From a checkpoint of a small transformer trained on Wikipedia.
Architecture: RMSNorm after residual sums in early layers and before blocks in later ones, rotary positions, no biases in attention or MLP, untied embeddings, normalized queries and keys, shifted keys, gated attention, value embeddings, capped logits.
Training: a variant of Muon for these matrices, 903M tokens, 9640 steps.
Each number is 128 + 32 x the weight over its row's rms, rounded and kept within 0 to 255. Layers, rows and columns count from 0. Numbers have three digits each. The size before them is the row's rms in percent of the matrix's.

# up: layer 4 MLP up, 2048x512, rms 0.0529, rows 1542-1594, columns 0-127
# down: layer 4 MLP down (transposed), 2048x512, rms 0.0132, rows 1542-1593, columns 0-127
up1542 091:153096130230126130079144081129146171091082159139133155128130126144189055076162116120123150080126097182126145124176124143052141168143119164119137120109132111093151177116118137149094099133184118113072154112111190151045136123121112156111115157146140088102166104094100193111135123157113092157154058167097155183152131179139178146108131138148078171142141066146139138119178138207118057115139
down1542 090:163091191178128147075093111134110123135109192140104142120121217172157087138174110073092188140098159090154170144150104162144095113097054088133107067150118097121108101118104146152157096118139169123106157176118090104121107098194127101024145163144082174131103160112146128110177125139129147156118100141152135142107117142108131157096114145120103112144117140118143093095118207114188031119116
up1543 111:104122070137183130142071089135106122134143173177065129130194171108080129113095105082146080136123163095052149119133098144192186095183139119170137147128146175091102146214112130095135132119137102137108132185163106075171149149117136112062056113095119113038175149126094098131132070138101139126085098157106129025111155149123142098109155109170135154189157089143130122160113119155147125087102
down1543 107:132129103108198135079189114124142172143090066142139132135110126127050147094128226130124133126159096095168144133139124120081118098078160135094122080125206153113152126135115081105143138173111104155116163124103165215112133181112085119142170128156125109143158131109132147145124159159126080144122127102121170128155141129151083103150148128179142073067183081114083139084156152132168085147141
up1544 078:095130106130125089137146134077170173165107134183115166133122123188123058156121092109124208121165104123151160111169134196147159173193078097078100096122099059107093073153145134180123167102149097168114137110171179120152121084084113099060083119087163124175147081115145152165142101124160132125171167163145118180137139091128141159084168138130179161161071137118086087142129119110134077126127
down1544 081:110123142136149130121116151136094083125129097174114136125134123150182109153119076076143149085177151188086128098146116164114090099167178148158156120170165160151154145191096121142131169102126175119138130134132059122148050141162186145161069127176131185140168163130083157147138130116122116167140120120102132143116066128131115158113146126136148136158150146147171087094077115145108135086097
up1545 098:130125138111038110106168195134110132100125167159102073146110146079143184158080104090129163110043116173158112110093157102173110135145132112137134107086073139149168118139124141077130123121093093173128178172125094125117128099072115154090127077181089152152131106156089110135115142155209175164122083127141194090125175108130143113125124107160119141116142112073142059142179077101089158165110
down1545 109:167179138128138133078132221128113094115108173114147098113166156134116114063082125174109201130130099127174136115124151144140172151132139114121055163158141093114121091129083107172109190102106150139099150123189137171150150123095125138111115132142125090102152112124110117134074115143108105103142114155102184144096121146117093125098114120171033050191159163123118116154096103166101145148139
up1546 095:121089102121081150134148123128146181153162187140119153077117134139133084175128138098096122078082117080156154140160112131145121141114072129096192158127212066185112102122153151145088132140141108140138153156155109115131186144123165131143123096131113148045113095117071118116136170112093097133125100105133119171103138126136093104061108095150115167122122159169117140114184100102159146141137
down1546 094:176084134110166142159133094085126148109094107116166136119169183121148122154159123121102089079134095131106163110137162148083125131176105137101164095140128117107192133111165165086128080127145153066090111114108037100089136114118099135085187149059097152061150194160086091099144160088085100122121097089216120115122080108117132114081151192119145095125119158135117103106129114097101068184102
up1547 096:142117141133123087164104124174122065082118095145166193150174108077180222182115123119176109087113112140136136098104104142150088101097121086087087132148151150122143087109169134144125105122150089149130090114134196108136135117140144105124133178121124154125162083186143156099146147101137115099111135126095129073103140134116148109122158128136159130132155153160132152119094152128124115151134
down1547 092:103131115167119133110180089131151124123111112124165150113145071041114078112140091100057165095088160147131124158086082161126106120110169170153095110156112110091089135118159153142125097143150195129120129180144176105084126141168136150147124201129120144100138132210158084061140135152111113175150143119143106168177116120133149038126117114110119060086179064138090198134120114071110166160109
up1548 106:098147157156107184111090075084091154102151092086079153096108192126124124151124125100127132159136082104096110142136116139136130147106143118105144164091081126106131109118183134158107099177072131123104144177138155113170140169159131197092106165103106110098186123069182132128138159131166121083173153081137078135187101158160137084093118142101088202067140094122163118107165104143137148106146
down1548 105:175063132058109155135185152143112143093111110150111137131144145117101164198099096083173150167133125116133141183173155095124089148155170093087050087179142133167104172121079136082090145139089168131089119067083180136128165116155091088146160134126143076225107125059139085133143178105116101116170149082171078086105117161102141135100136121079104096146146124166113149166127127141137100133146
up1549 100:082126143136153139153070171122158156142096165161092106146160101118095133143044105170144161083117116188122160124157056122137211057119167137132113109173171110105125128101158118113142178138201124136181129097107134121128168198144153166129161148120100107110145167080102112138105103129197121061163077179123105110075134157185147092130162169085102147104086118160068152105135150105091098135212
down1549 098:142075115133099133126129095127052083141050152063086126074139136100077118080181144119106133154126098161126121153145148105035088159119117157125120131169123088124137183141059101052111169093105128083117099104165092130130119138106081145122168188170118139151224156113104093143143104139137119144126137179128123152101145091164035115151147073114145124085131077152090108184154101102158121071121
up1550 100:108097116120077126084104100100115159138155106159119087134127177138119120083163225141087094069128138093117134140134164147164137155108127056131132120149121106164141090147182088165154168131040143112126131177138136087110120141111114131130171174185124105162115148167073141139150145122150125108161120123123159144119115160000171140167117196046104128125107128104122067042152106151148145126074
down1550 098:094101117118152175085141153138088134133098157153170125158109154106100097169107133142126103086130198112129107184091185159164110158109116157125129137095190121130082152132163122131105101134124132188168134133163149158110171132090145071109152088197168174167060126134094122174140090145130109109113126148112122132151126163121143121112078124137164146161121128119121103141113167107163128120194
up1551 099:118175170116110142133187122141051164099089105108116108146200122110153130096108115142117104102073167094124151126101090140106091136139076125153097154188108093104158116093101098183077096080092127179104093108141126072110070144140152129171115071172112141079077108170157127174103134095132147161120121159143130106143126111107137173110064075111169120061101147133111092115117150179144108125164
down1551 101:131068150171204113166149110176107121077141100140163116113125114088074158097132119141119142171150102145126100095072120115142152162098117179119138150105106147093124095137154150134085074152169090177155138101076103182146147115129153142131109087143076130103115141177156144109081131099108171196116088142102185088116045121129077091151088163154171130107109082153207126107093199176146083143137
up1552 094:099126183180152138154151118148071162162062091155080164170060104102159175070124097117155126185089166143081099079094115125133139165136149127107076081118121151183132130190111135113115111158133109138191104087159096134104142108114140121171083164136106109124131166140139102194112103146171078166185127140102152071175128133103144118092118172104138115101089173176129124080088138150130142119153
down1552 091:078088080104134102114094094141138192133113105175116130136108152070104134087151150165166139131114110107124122149119133107151139205105127139142103099125153157128064094106164138163109136134126196124100122101117148138118133142136131123099156135128054119150117120140127155064199196113166107095077161128125159145129151171134123139114086092132031127110109126154184111152086168101131159053129
up1553 093:145115079143093130161121126150136153184048119110078117124209121142112099116123163155156117044135130174103124116142123135119220101163116152160068155141060173129112165126118144114147086139164075126133125069132165134072184148174095174135180103137141157104187107165189141178165134101170134141074144127124137145178119159107089113071157090114146076158098084163111098115148152128107108147156
down1553 096:183138143133090120141130164175110104176106138155108114139152098088163075096108053063188159081146111140176106149120110089080132124121164135085145140142139126156146164118162092120123148111123165100158081085141168129123056100151152199117132161079119192146123120174145099190172130098109125170119076132108210152107140161125093102125121120125089124145156072164113104142115113203119048137142
up1554 092:136112118098104156186123171127087062133092141105097093118167177178128114116137163112137116155141127143151205088062165149106121069120102122135104137148103098080143120124120140169070158159174103123088171105108082140132156184135152170087169094147127134150129121183143132112126143072127164094159197130125161096141092139158180152188168135151116139089131141149102165152156139067109166110159
down1554 098:175107144181146133161141103157145142111153112117154089152117145129112138131142120026109135083142186101109062139130091127081077093106121158050110153110111109136093101117132172204128077158144140111093092101081123073054061087187197143130107200179150105176138131181085174109123129120076070165098060151163130088118195086096071109116118065080106161135085131117131116096066097118068125184126
up1555 114:062133116144083141190078129153099179099130138150137166112098116165145119148164142208177118094098132144110148116171182151138097159107027082064094095116114174103103168086117152126117115110099177111130109114096110190130170120183160133134117109176087081117078121119147090106122181090138126102110085092084105184120169153116095070149098124138106141094169175115166107133030152103081190124063
down1555 108:121101069105109114154137114133152130197109137105184146119146133083133156080103106130141209104160031084124148085122127128083119105120087143135179132110141130040161182130124083134191113057146058100106146106136109086085158177161108167082167148114106080163103114173121116128162098111118116114104118129087110110108104091142092139126142137109169137147122153099043065135162170100093096157117
up1556 107:160130144115160156110175128228130164210091135128066130129168138149112117040173099126158115138183120081108146151146077121119145157111122140124130065103128092113158104105094110130232123132145166184103150130113154141119132165125124088166179150158075127126145153143126088108147135110058094114104146132087075140136123155085142128160110110144165148132103145160127117102189123121107173181122
down1556 101:102088150109060122182174146144081110132143154106158173130191214157111052139126085145173097106091154097075113114133123151101136136146132101089123100172062174128144142126147138195157157101136145061123147150122155175169156114120146140110137107068107165117077184160156120143155133132116152186204151143106113157170118178133102123125141117122137106162090163144147107123144124140128068193185
up1557 106:079080144161147163105146090097070064131174112116114104106149163115100149125093095108157152097144128188146077158102125140122152164104148139098136141112166070201156083122142098187158116147064122091108144119163166154108151148090174153111070142193081126102079088126154150127126116143094151144166087138140130137127139133128162158114129123138158135156135157196127104130117115083166134134068
down1557 108:101107088112129161116155054115091163099151136153105090101182141105135141152107103167181149091079100076119176137076129123145177141142080084071160121083140114089090068119169071112097062189116099103158166110106204115059167165127101097062120154094210154097128081159135139149123094201152134126159130100130113181131093130188097103170105111134165119114136160108086137116134201132109136112096
up1558 108:114124183173124111127157145120162081129127136069065148047114169150140100123056082089155181083103130163121072128085169127134111111103115085139162091172095099089106115124130108102123146112110062128112143116150088151118150168191109092153124152109103091148119135126102159146135109068080157114160168110047126132177116110152110097098125231167109109120122131127154104157096178109151128129110
down1558 104:163134141124153133184103156147147140133156135162110138130139179105161136106129115130136135191148157087190115032163107068188101139129110130144120139151117107126087129087088140126070144064119190144120138156170110113153095088134086122120122096142070148119109099057134078112099131095188110154161123138127175092093148055107179202142107115113144124077099123086134185052089136117150155148106
up1559 092:160170122131121185173095209108168101090107162114127072136115152123163132091091140153087167089121116112119146106138120128101095065099114202110142077096174155186102117145135146093112140144084110167138135095139084161181099161120168091136150170075098099076132118170174171138125076135103176177168102085137108160046112134124168135138101180132096126141091133136109084127061114119116112168112
down1559 089:089143118107108129091095125158110149166097146177117128091156178106173082177142130167144127113042091168142141119156101168148155132124130130179109157100193156156132131157166130131130128206120129142140142149052097089138173158177146073052153165164115082089142114143152138142142127087195108096153122170190152153182157206133116132132128166176147115167141140103115137119205094156077123112217
up1560 094:142038149185159126045184144112137145090125125097155089114128157143205063122091126170135075158112198159095125113158130212135154170089113123110086109105131168130135126094111077103098170084110127152165152120155098152177130100134122123103091132162172084123133118112142141116106144112101128200164145153101144163176129166085123127122113126114181134095214189170169202170148135110117091061161
down1560 103:083118046207204145131165134131118153119098136181148116171151173132125137112128097165152018134115126135118141135110125147111101116159127110117128138131180161143146150190140122091129119158099162138134119104108085160112149112131147106123117142176117110168187160127151143106125172139113118096131191118160075127179090135186174131186155125095136130133135137132125160129133128125116101111157
up1561 102:133120226117120102103148100178106089118171153121194130146131138126100123203127134133085140131194100126163128139119117116110124137091147214113104145147202150139175110127162129147116162102054147129095116165137122060184093111121103159109133148102091143111101129126091090147147111145162143120151127159156084157180105203174100132111121109085090115113148173092068165138166172150152137139148
down1561 111:133161115155134120117157190176166179109174182095182098106152156161032104102119140107120116119124169143102119140125114099113136031076138121101153148114164095113118111147156096165116152142173163166122124155165133107150125089123086156076096153098100121054110163178154107116103107111154115151094133106129193087118149063090134094164127162144112074108176116163125130126098146136122104136160
up1562 110:116176126093126119133122111115109093144112179136188112098151155120116079135091137140141125123110183158105171138193137128143076121094200134157162100125131103133159098166124149109169074137058185108151183139176137117083087130092085140141074104110125135133142136158117160161103124162104103164184134101139133122140083177063166137163112162128145139148088183105138130176125130151134129089149
down1562 108:120143128069217061103140105110100180168119148159141090152047135159132108121120165140118153123062134149130138117141162155082087122133120071128076185130078081141111153122118127107105139205122164117100095086120134145098174091123127113183169085160155153158131117103126117094114117096169071138071173107174097116125175177090138078155107134035136093137158148170088173125140072157102056158132
up1563 099:124105135164148116122147129112146155165129110107151128150079098091113062150150100136095132125112129141099166126195193068124120159112115076124133115148133125161150140155164108147105155157082182112185095172109184190077169048124137186146098066140179208103036117145197135081072102083126115125123098130104188115151145126123085194145127152078081149108106194110116131119063102068108136161157
down1563 096:113128122128137119133136124127128115151179168130147163158171147155174151074098145122135106129094142122180134071141145109118120075157130126118159106107147147189126141138152116124101147182142127142090191132107122171069165174157174152080136120098172079157101116160092110098137127136128139084143098118074090106094161078091086126107085123197148117052123090077128117153119102107128121122106
up1564 090:159094133127098128167128140148099185155160112138148158059133122039100111116132128089155157101050162129111103193141099095096105175109095142140094112052136100124096201139092164144120134041154099131118095096213140152149174164120142129139164091182150228152143119113113134100144128147180111179138122127155060143179111128128131140067106095117147119062145147148086115150097122201120135077130
down1564 092:070151130173154108102124144144134089133121103107183153129124146129122126125141199119105133093126073147160121165153150054125102143167119130092139139126086118094141127123115170166166106167150163127081137178135157112185161158143133114147100168138148087143196145200073103136091065167106110080118112108099191072140102122168136087137108117156112159123124083138146138140111138160074152158142
up1565 099:152187120088079171126129109056117101098096158153065172129098091060134122127110104169131149103114117141155161100042167119119150161157099184115198107117177112175097165095157175191140120170100109162118137112176088115130153111207082130117110120123117154070161116140168130114135140120086103122170125082150146127117168154145148176153109158110082146134138168120115129151109136142136178158128
down1565 107:131176135175164171129175133135104130108037093112127119095168155161103161131162135107091108102149149171134162092088130133078109177173135149130116169088204137138108123160160102174136095125112154161098118097187121133086143134135066188101126124079123065144119130160079153120127079077099119127129110081151152160088145144145172112106100163108156151157125080147112140062128189079152117120181
up1566 093:150160136106130110167169107106163094157110164129169204114163122198178197105064076120131071126157122140213147145081134100149139117106085050159131172134162142112148156136142077108131134125161115081121176104106190125070164150111090073152104138109125116119140173145112116132152155057156138100136101084127131160065170107141136141121115176167132085161109174118092127130149193122167139045119
down1566 091:157187114103154113145158083135141098117118078153080091138143098120065143091160141161093090119128196101131114188113120159113157127097130117100202140135072062129164065122128110112152113184104133121138058106199131137099170194143123134078146151092106139133098175139102089135155099102152183105108117159107131173079083162096162146133120131152089151153102158109194104139106153150125128114124
up1567 107:151112137067149144180150078091118097170114121148131162182119187103136094105129127140101172088127123173137193124147132138124143133103128081188108138216055089103124161154090122013113123141088141144126098144138157179161147077137160108112098130124085109174190142057115113124150084145153123128151121119135138150134157076118102123118142111105144157082134107134179072113161120127175122104084
down1567 105:155130138146123152111143100102160104089084121173153162163157098128132082152114145165138168105107124135103092188078112127101167138155107106098059174146116107075119147118082167152196132113126115121084130130173169135125128126071084171155176065176127104157193134125102148151117077143140160138241122115162071140113165148148141163178142089067104158073107157120081103107129108116136132169114
up1568 090:110129174149087141135094145133102139100067119144118099171123183115114182110126157117144098132143163133116127078145085122119028116144168158131124072131172143119128152075099111111113103156138107146115124170156079130073113145112155130185120124122099119128167128093098156100135071167094094155141131115149082073122164196158136151127161128139094119150106118144177132111132104094148125080144
down1568 089:166106122141122117118086061059182118138163153126137096090107119196161080122104078120132061140104103160183144122142121134128170094121134089116161124131143108080138064139112169084142201172084146130115096129091157101152114108128178116120122137125116105081156086159145159122153129131147134138141189113186143132145118160137121201137120080151116080136149110105115135159111132155088136104177
up1569 100:097134205167143128075135031141111156082113104124200125102148108127193168127131098127159138091105148114093144147134145114122117150131072147132122134115138111143126108070090156121067116125136102142121107121149156110152181081100150107129083167149076113103145093076101151119167096123127102129127062197188125144113121128116095153107045089172127075162077126106113096132145113091170156129113
down1569 104:111123152136111129045106155161120128088130184170108157151121136141171141124119073125099128119146154108130148056109148129147130059088137082100128146132128100109153169141128193119134117098170095165172111169146120107171097175143124136106139131086127093145173132118178162174117127107084150076130062140159133072097114086093156150162040115158084126103109105166119128117177135179077143159164
up1570 114:076142115135126121132140141140133148064146142159155131054116130105124132175201151123149092161138100140125107112082103139081122113102139138130130099093102111156145138132119129131079136136187172138113131117146102103177122133160165096122149168082120194128137126116169109083125163130156159121138132130165170138138195130143168157123148121126090092156107156108148148123138081097171115116132
down1570 111:158120079116122148115135074115068105182104137185116141133112176096143166126031107095137156142134139109109068164174128126241168094115102142186132123159182118104092111084125142106128179127046096126121099100055121130130146119120099138115111117129103119162164148115088132160148118143118120101164109175138139109116165129066112151144177099185162121117103103185157129205127138165128160178139
up1571 099:184172155100089174148144149093082121171141162110140150164127159127154128139104127144158117128095146131143117152119063089194146159132147159117137116099137187139116113105165182171108057095108141162130091166140153176073149133148173140121144165095160111176133072146116142173136117106083172137134156146176129108127045191067105128126169100123114148121130133098160138158145141086134120134118
down1571 106:128110185173120104094135148095120148114073112175186156077119035160153108144071116148033142193145089090146085182135085137149152107171157109107135097112065196113151116098173107137087083171158162170133108116166114114114081122170143075098090125109124189095168159155132158140132099111134163094104139174171122041135105127128128125128102166165162145124128135191120158118111148157113164111154
up1572 110:071116103150114128067120140110166115072079111168162101146162085119162107116093145172112085130073146160137078124115130158125119146080137065124139109116135132112156109099171128147116129129128177104173130144163187126098167078128174144093074095121147158147095142071090149170070173149140116119168132102099139124144130165136085186165100139116192150095148094150141071164177127188142131124095
down1572 099:142068162094126150098129144135170092176204096130073125085113117106160164122143067105131084105149154136123152162098134103109136160103143060142161158241104098125143115174125131077104111126140102146119182169140097158080149181125155080107185132156146118132100117180129103170172113108088128112165127116118141137117098030100095087108180179201101155149077086174074150136169148133127128163149
up1573 103:157135149173137093079151116170172126090069157192076121163185160152128124164102103133082124087141155178070152094135122097059141104113147174178144090122113182155161161143105193182095140106040076156168125117157146183110103125113183100087149144090149080094140209147130136139087135151145082107114143128154135129146071137139096163131125143126079133107163130129110138058108106165119115140133
down1573 111:071109108124135084149123081153075122127104148171155176121120090132158131127138159142163089147173075108148145125153110135104146073160116104123101200105091100102120149119139132157114186095121087115110056160149091146082111087172119103161149134103173116148159157099040132176124132122197174168143120093093086130113142163132081088086142170094082131114202152104147158158165141168133099159088
up1574 114:059162140122085097161113172097064075102131088135141105123180107120110156135088130130133115165153152125126131123146174128116114105163144164100167109151146081160148152110150110126190131119150117109109121221027080106158105127115179069104136134132144115112158169130126116116155153088131172095129107151070172116145122132168128141167143105089158141107124085105154088124151134134157156118083
down1574 110:096148090128111151155132121182102126156153126185175117078107127170148140146116137163111115178138119142133165119158135128100112075147130137123079132083168131128136136212111168188103131103136133140162065130122133173126126151107155113077188135134169093103197125069140131121166164119138165149107138116147155143128143163168132149128112101129131152080191133160097119138090115134111138181161
up1575 108:118152124107119117156092097132101135105084108124113159159157129122145145142122119150130180090169127103137140133122118115091155130137121112135119237131118181103131157160115099101177173158149090112118206127100092087169161144190164140156005159136103141113103161192195125171138102117109159065114113139136144111176110150144127114086181112076141177086124096089166115095108065103125136165070
down1575 109:123159114086095169121092113164115160205083141107093136083077138177146081200115108175122120099083144142152160197143152102093108089122078059190094132122112165152179183109142205152135123151163107140072117133121151134085139196114089135119176195187135123099167134157162121129140118130110149079139091142108207093122111143062094167170126101142183149167191150129197179103110159133131159112143
up1576 099:128120148151133127123093096097109167167086164098168083052131119143106126198102089098174139095161147166110167144136142141195100086180197113143134081168159098124130111130151138116153091141073124118116136108119109077099097078174159089121135156134138129109131066136096134102125191111100167157239167107127095109172120128132185100118137080112143036094146118084077166172116120147128112145123
down1576 098:114111115104138119101124149128101119109113143138126101114119118148130110154121142130176152153132104145124158168166105102027146101125088056145103150173131060099096090148139082146084175136117093097115140106132098076133137168102204094160118185085155155111118153102105047116136096129133142082098131158130087147140082109162111119088169139152080225127132131168122154082150090084162139133121
up1577 109:131092103151069123081095098102104157121156164096145115111154103161106202102119183130162134152177060138054068094175123179160131088149120147148153152114119174089125162123109099140122113161088168091078112154100157117108140081157122145120094148141142155132156160101152147129143101093156171152169153140142066103103132179145143124071099119120137090134087161082092116122095014126133100139117
down1577 103:132142192117133199159157150156109135120101146063083182096136153153129127099142140168071183126103120174107149138187162092160096123153106152197158130069098136111158128105100149134114097074173102108141145094180147106120108099092120160099115114105139112108074073148111058178141081123115085173101177112141129136126097096115104135139143076126128132134131144098107153146148139148069162085136
up1578 103:132181143145085106124125141135160142118078069214089100117116140142163102121123165140156116142153146167114124130176104101095193135126112117096140184158089103157133124149195138143123121131114135085116137149114166136152113147141169148107084152127157080146137122126124152143136113108115147089093200160101156114116094121165137119083130062110084172164141103186099152131098093147116140105088
down1578 103:143175134115129103083194150165123122163100115208172178188118063169150125114100119114134106100169146143138156123108128133101078119213127092137096147137158102147157119141196153097149172138129140110117127107106142130070154165198171099117048128097110110116144158134133195130165178130090157111156106135112122120163115116161114135128059165094129131146150075137135120142110111131171093050130
up1579 093:145120094085095095122125149168110109142181120128148161135109174171089129092141140087186115145120083135198132097107115097097092213146149091152080153135141136095138134114094148101100131151108116112118122153121138158139133139126107075118164136169169102164131156096151124107174104147135136133138098137152150090107133125170193081145200170193101130169192152139121165113118113114114148132116
down1579 093:105138112179123171091080111221100119115137128119091127143102134115136164146161065162106137107102076197078069162062140104070087167169104047070089169172169119132139122140165137129197168130160087075130090084122153129091113164156105107077123179102136151140127142189102141109165166075114087123143135126095148104135136143114146114071200091156117102132181167116138148146140126133142167133121
up1580 090:217191149114064152105154120087138112130146133075150183110177071134077137160125110142153095171134085112137150111111123170157170122135107103200160127114137070142159133146113153101137153177133169179079104108193140145109168147079128083125137137101195199108105135113177146173111101122155116115146135100145164089158128101112127151155123143126136141130100163112167072122141146149142114071152
down1580 090:165122198057149187144106131131186126130117174142159136098132179156077166174134172102104100153094148126097148174104118129137143192137150084118146132098203131090109079128150120101102114122114114133175149140181128098093210160081144142111125148077090072183050142136123224134155187190074207123096154137178118138088129093125147104169065174140140123089075144170128142155151090097146118149148
up1581 101:128156078112117109139114140125113150110197139094084143157136135170131103131099146168127139109135077172154110179139106103129098108128107102102174172158080116179158190152166156203158103108056105091125170131173103104201145137067145144082137130134123153183190158105098104128175160137114099138166141145127139163140153099132139093171115107088109139149127116101116077210164102107120141109109
down1581 100:123154178144108080083173145135050095115160154149173104135183105169128160135110183171151086113116078147120134175139119135136151137147143090132113153152137142111109123189166106102182159138197121139118115126121092135200134172120091141059137156103139059161161179117124120145138201111157113137107137123174082174118099157090112091160159083113151108118159154119115097097108170075092147160076
up1582 102:124163142123131128105091152144095154087101107169097170100055119079100157077053155103094151101148085100142102112129122156156089180074150102148120164129070134023131048179145082164090118186172076140105121130116107092169079165095115108110189152093132146161148154058101122128127133088085152122158118116165134163122127109089104102131153127060075172141126107130134105077190129090121097167123
down1582 104:071137124160139176151049106161145075110166113142144146121149118142129130144155121127153115156160163063118106135061175122068144121108213141104167089144151128152086154083115137137107127172151166163164129152147151130137094151126134110116131140133139049099104122106100122162079106085119181149102146156103146138175097142179184162127130121104127091123157107105126101123121118206160147119124
up1583 087:122112143128147152096116148113076063126079041173109126118094131096097132135097148146112078123143075149107196111064124117129142136151074138101187113157121165098074112083097157102104153188102119138186175116143106117165088146101146110070079110089175085188120105078127130160119147133093110094176158141127132107096173151123155152135125203121131158182068079186158117164194156141149202149122
down1583 094:091124127139143119129155092127121118121105147130173122134159143122137142142143125082092145138081138175085155101093121118136117125144130098106090125138163156144126079125170098206179132119138081104139070132098152154161137114147174163140114158146109161137135164155129145130147168076157161141112101131117106103148128117158075157057137103198134113141164086098095124101161094143105134124124
up1584 102:135075130118118112130192148115108178082112122127100127107104108133075165121167103127098144108173126153130138182162073114124158085066116082118107128094136129104119139138090110103157139158129152155153071142109081080130118086140117090150083204106123109109096102123109140129111150118145124105059117164115088133140137128139134159131099086141108095109103098125102169106089098169086089152138
down1584 101:103080110127138108183172132061139143142070184158129170144095161130131148142134162157114169117164164131110124177142074108091168162136088112178097161166083150102166121165114140153117143148177176105125172089159090121153129132090129176157108146122128124151199118065064141159121128179091134115105120112115082122116134091096110175109066133163151126181113129165051116148120177096134079091187
up1585 108:127137089103083154087150132085105116112131144207144112087151093164106112124076164128124164099118213147074151083149160129140139111103139147065104159098150162175148064142074158090092159141143208114132151166090098107067117115178108167119158116103213124092180096170169077065093138156166191125148079098164065105090083096162124137085133183111144166136116139045153137152144127142096093145076
down1585 105:130116123084129129148075075142187137144128133133202089143168079094117102153093111149111070118093109116081077162114095199128148073112087148170097156159140129117076087070082159129179103157157144167119123096129130128161127128106136155106104145129136144061056124137150089085092068182081134135121134120138098115137155150127090127124097170174150122152097145130118142125169137099158148119125
up1586 100:164148121128171104140136103157145094139105160139141110161130189155113114121097089132125082106183026145104099171126161075096137111145102147099117100193159168023155129117108131110131148162145147091177119115120145195132167158149138177090209087115110137102164081175165148148128153150139155139100096124146135147197087150167207142055089138116113140141103162123064093147139110132140100162150
down1586 100:143121103139147136145088116145167177159128147107163186137115044131103150176099138084147038139144138118110112078140086109109083087205191126092152081164096217133131155092099116149088148168156115124115124165155109137112140194137158175106154185204133110171103192139118086101167148106111122088133091131111176091077126156089133159106230110128157090119116135157159160152131108144172093099147
up1587 097:061101135117123180099099161174124137143144113117156145125125197129143179073105108155184144128081068162138099138087111128130101128171127126131131185169136067066143145131113122111156138171080081198112118181156125135131107134137143073206146092125114190093107205182086181126154076061155132118161084152137081114203123135142124124139170187157100156114128135106104115109134124107128133080109
down1587 095:150153144077077143086155077167078138126129087132155137165162108103114104130106166134102153085022158152146082088157130220077152082176137129124151150130125167152134179154137179130107096067154173109087099121118102121101131143124188117063144081121081130115137112150118158167116145126126189175170093117160099091147083081175212134222126088185181104165082105086140135126135115144110136172118
up1588 109:144106126073134194126122038095126102188084162110120174148143142163113148105126129104127173078122108134103075160144133102051102150165121134089105134158124147113091160165065173120107119231178084134168115099145118091115164140033122125105057108111118128121104124127144182126120096089141118110153137130110137151114155164146116148118186166062140194169116134177150077136137086119152154086105
down1588 103:174171135142125114118189076127096108130088147141133131065132141149133165176114081098099141157116126116214117070078123137151192123144066155131101147165071097140142082135116094133086145132099141082074125118140114106118133151162125172120131121115094177108152129127140076127094193132144077143148133105161217116192106163141112158087168106163129149151140167115066125183101140140148187098143
up1589 102:146143132132115176112132117129154204137131112139108130173120187158116139134124127165142118128141090152087141110085133099176142152115136133112140094150143129114112206157135165099122119130124125145141084144212092147130114182172122110158128175171114126084112116073113116103167158110134145200156118113133130189121156143136112076141157076132115087134118045144135127132115154136137135089140
down1589 104:116155120108148061200120105169123114135129123126126157078082131122135135146193153101179105135167092143084152135111162099121155160181111132161110077141175084150120152147165148070151170235174123165121114171116115143091182145157105121170105166077129126136057107125124125150076095120086138116131138132127144116123147114078123117105101100103116151158124081115149096110159120105162092144137
up1590 089:133199169124133112130121169080147136113119105097088173026121156120108163162142151137140143061131171186074143071138129105197058161157182144112137171160147153185103058106097131075109127067187183086120112166119125091145093128126107110070056107114143121134088126132108133128165122132124155097157165085107081164125146130115117136125119156085091114161134171117203102124105104048125140186123
down1590 097:087098147198226166111111179123137081071138125155156133072123143093167155124151168117151121115066107155141177112077039152143149128135165175140167168150131129126104100145089149117137117137157099164167066113144077134109100138141131165095104239138085136109158177170114117128121137113165121178102112142103115165142153145129049145114181114155101078114198126146069058160119063197094089132111
up1591 087:170184125103104167175165104089083148120073169149143099125105140185116136100118095156159163203118114112103153145164096148142169123117184166183147068127144109138072088126041145129110114111101129033131149145109098157180095181174119143110164117098119107083159143096082125093117146155145066171178125105166137065165134139135167165158186111113127117139118065148139139150185093122117177086145
down1591 084:135080153129104118113118093099142063101042148100076141126181103135126138116141097172206114103106153119152120103202096128158085138109153085116128142061096131162089125192142136118162158173082069129161159081116108139136186141126135122175127119129128121082102099147137135140119080087102143123079147114135089095075142139113080113048118136154111160180121150118136125082149130087185112102135
up1592 092:101146153141151133071122126135112138122169132116155089161089109140057150121097119119129152154105178084148140133094177158137096185117147155126128085117086132073149187093131156145093091077110122172072105076176136108123103175164141131107107156134193144115156121169131133136131111125120165147139126101092069125189165118138150151138141094155070064113171132147133130130169137107160152174077
down1592 091:147175108099144126123126156131122119155103137088120116161143162131100098080175118143184098150127105150073163139089128140098084130137172121210096173117143085179123181161141118158134165087150091120094166161221117138088141137024114146124182112148076144104117112075131079130142081130093132119140123113139143082113130122120111176143130131187146108122101129189120135159096073176134111127182
up1593 095:156171134101106125185137102108152198179108179099101107132086087194111126111122095139077104155126107128137098108151146210097164143171086132118078082074152174090145155136058169126139136199091139095126157116191113141119126139041112147108160152132113111146109188148147117191126129079179127123073125151087073120087161166120146093154101157120093117095036056139173130143130126149094161104164
down1593 096:123134134119162135117127072150169121134111128074103072162166135059084129134138154166151091151140121132144064156121158134128130151168136120108134081138115151056135108207116109160115135113104077100177138127145134146128122138168209121101078161056086180170113126133180111161118095100148166178118145053142175095103176105117153128117162073104193116077157132169137161116136076139138092137150
up1594 100:155123114104074104128101189120130108141110105108095119110134097163123150134115081158156132159150106104136091122166128145166103145132110108127150132090123116085114106151134120110147105089119124159128108131131085096084108109134146108112130149110112179153127135094116083137109081189193140128162113152124114069181086169107112141147181099182124090150144066156112078150118146090163120069170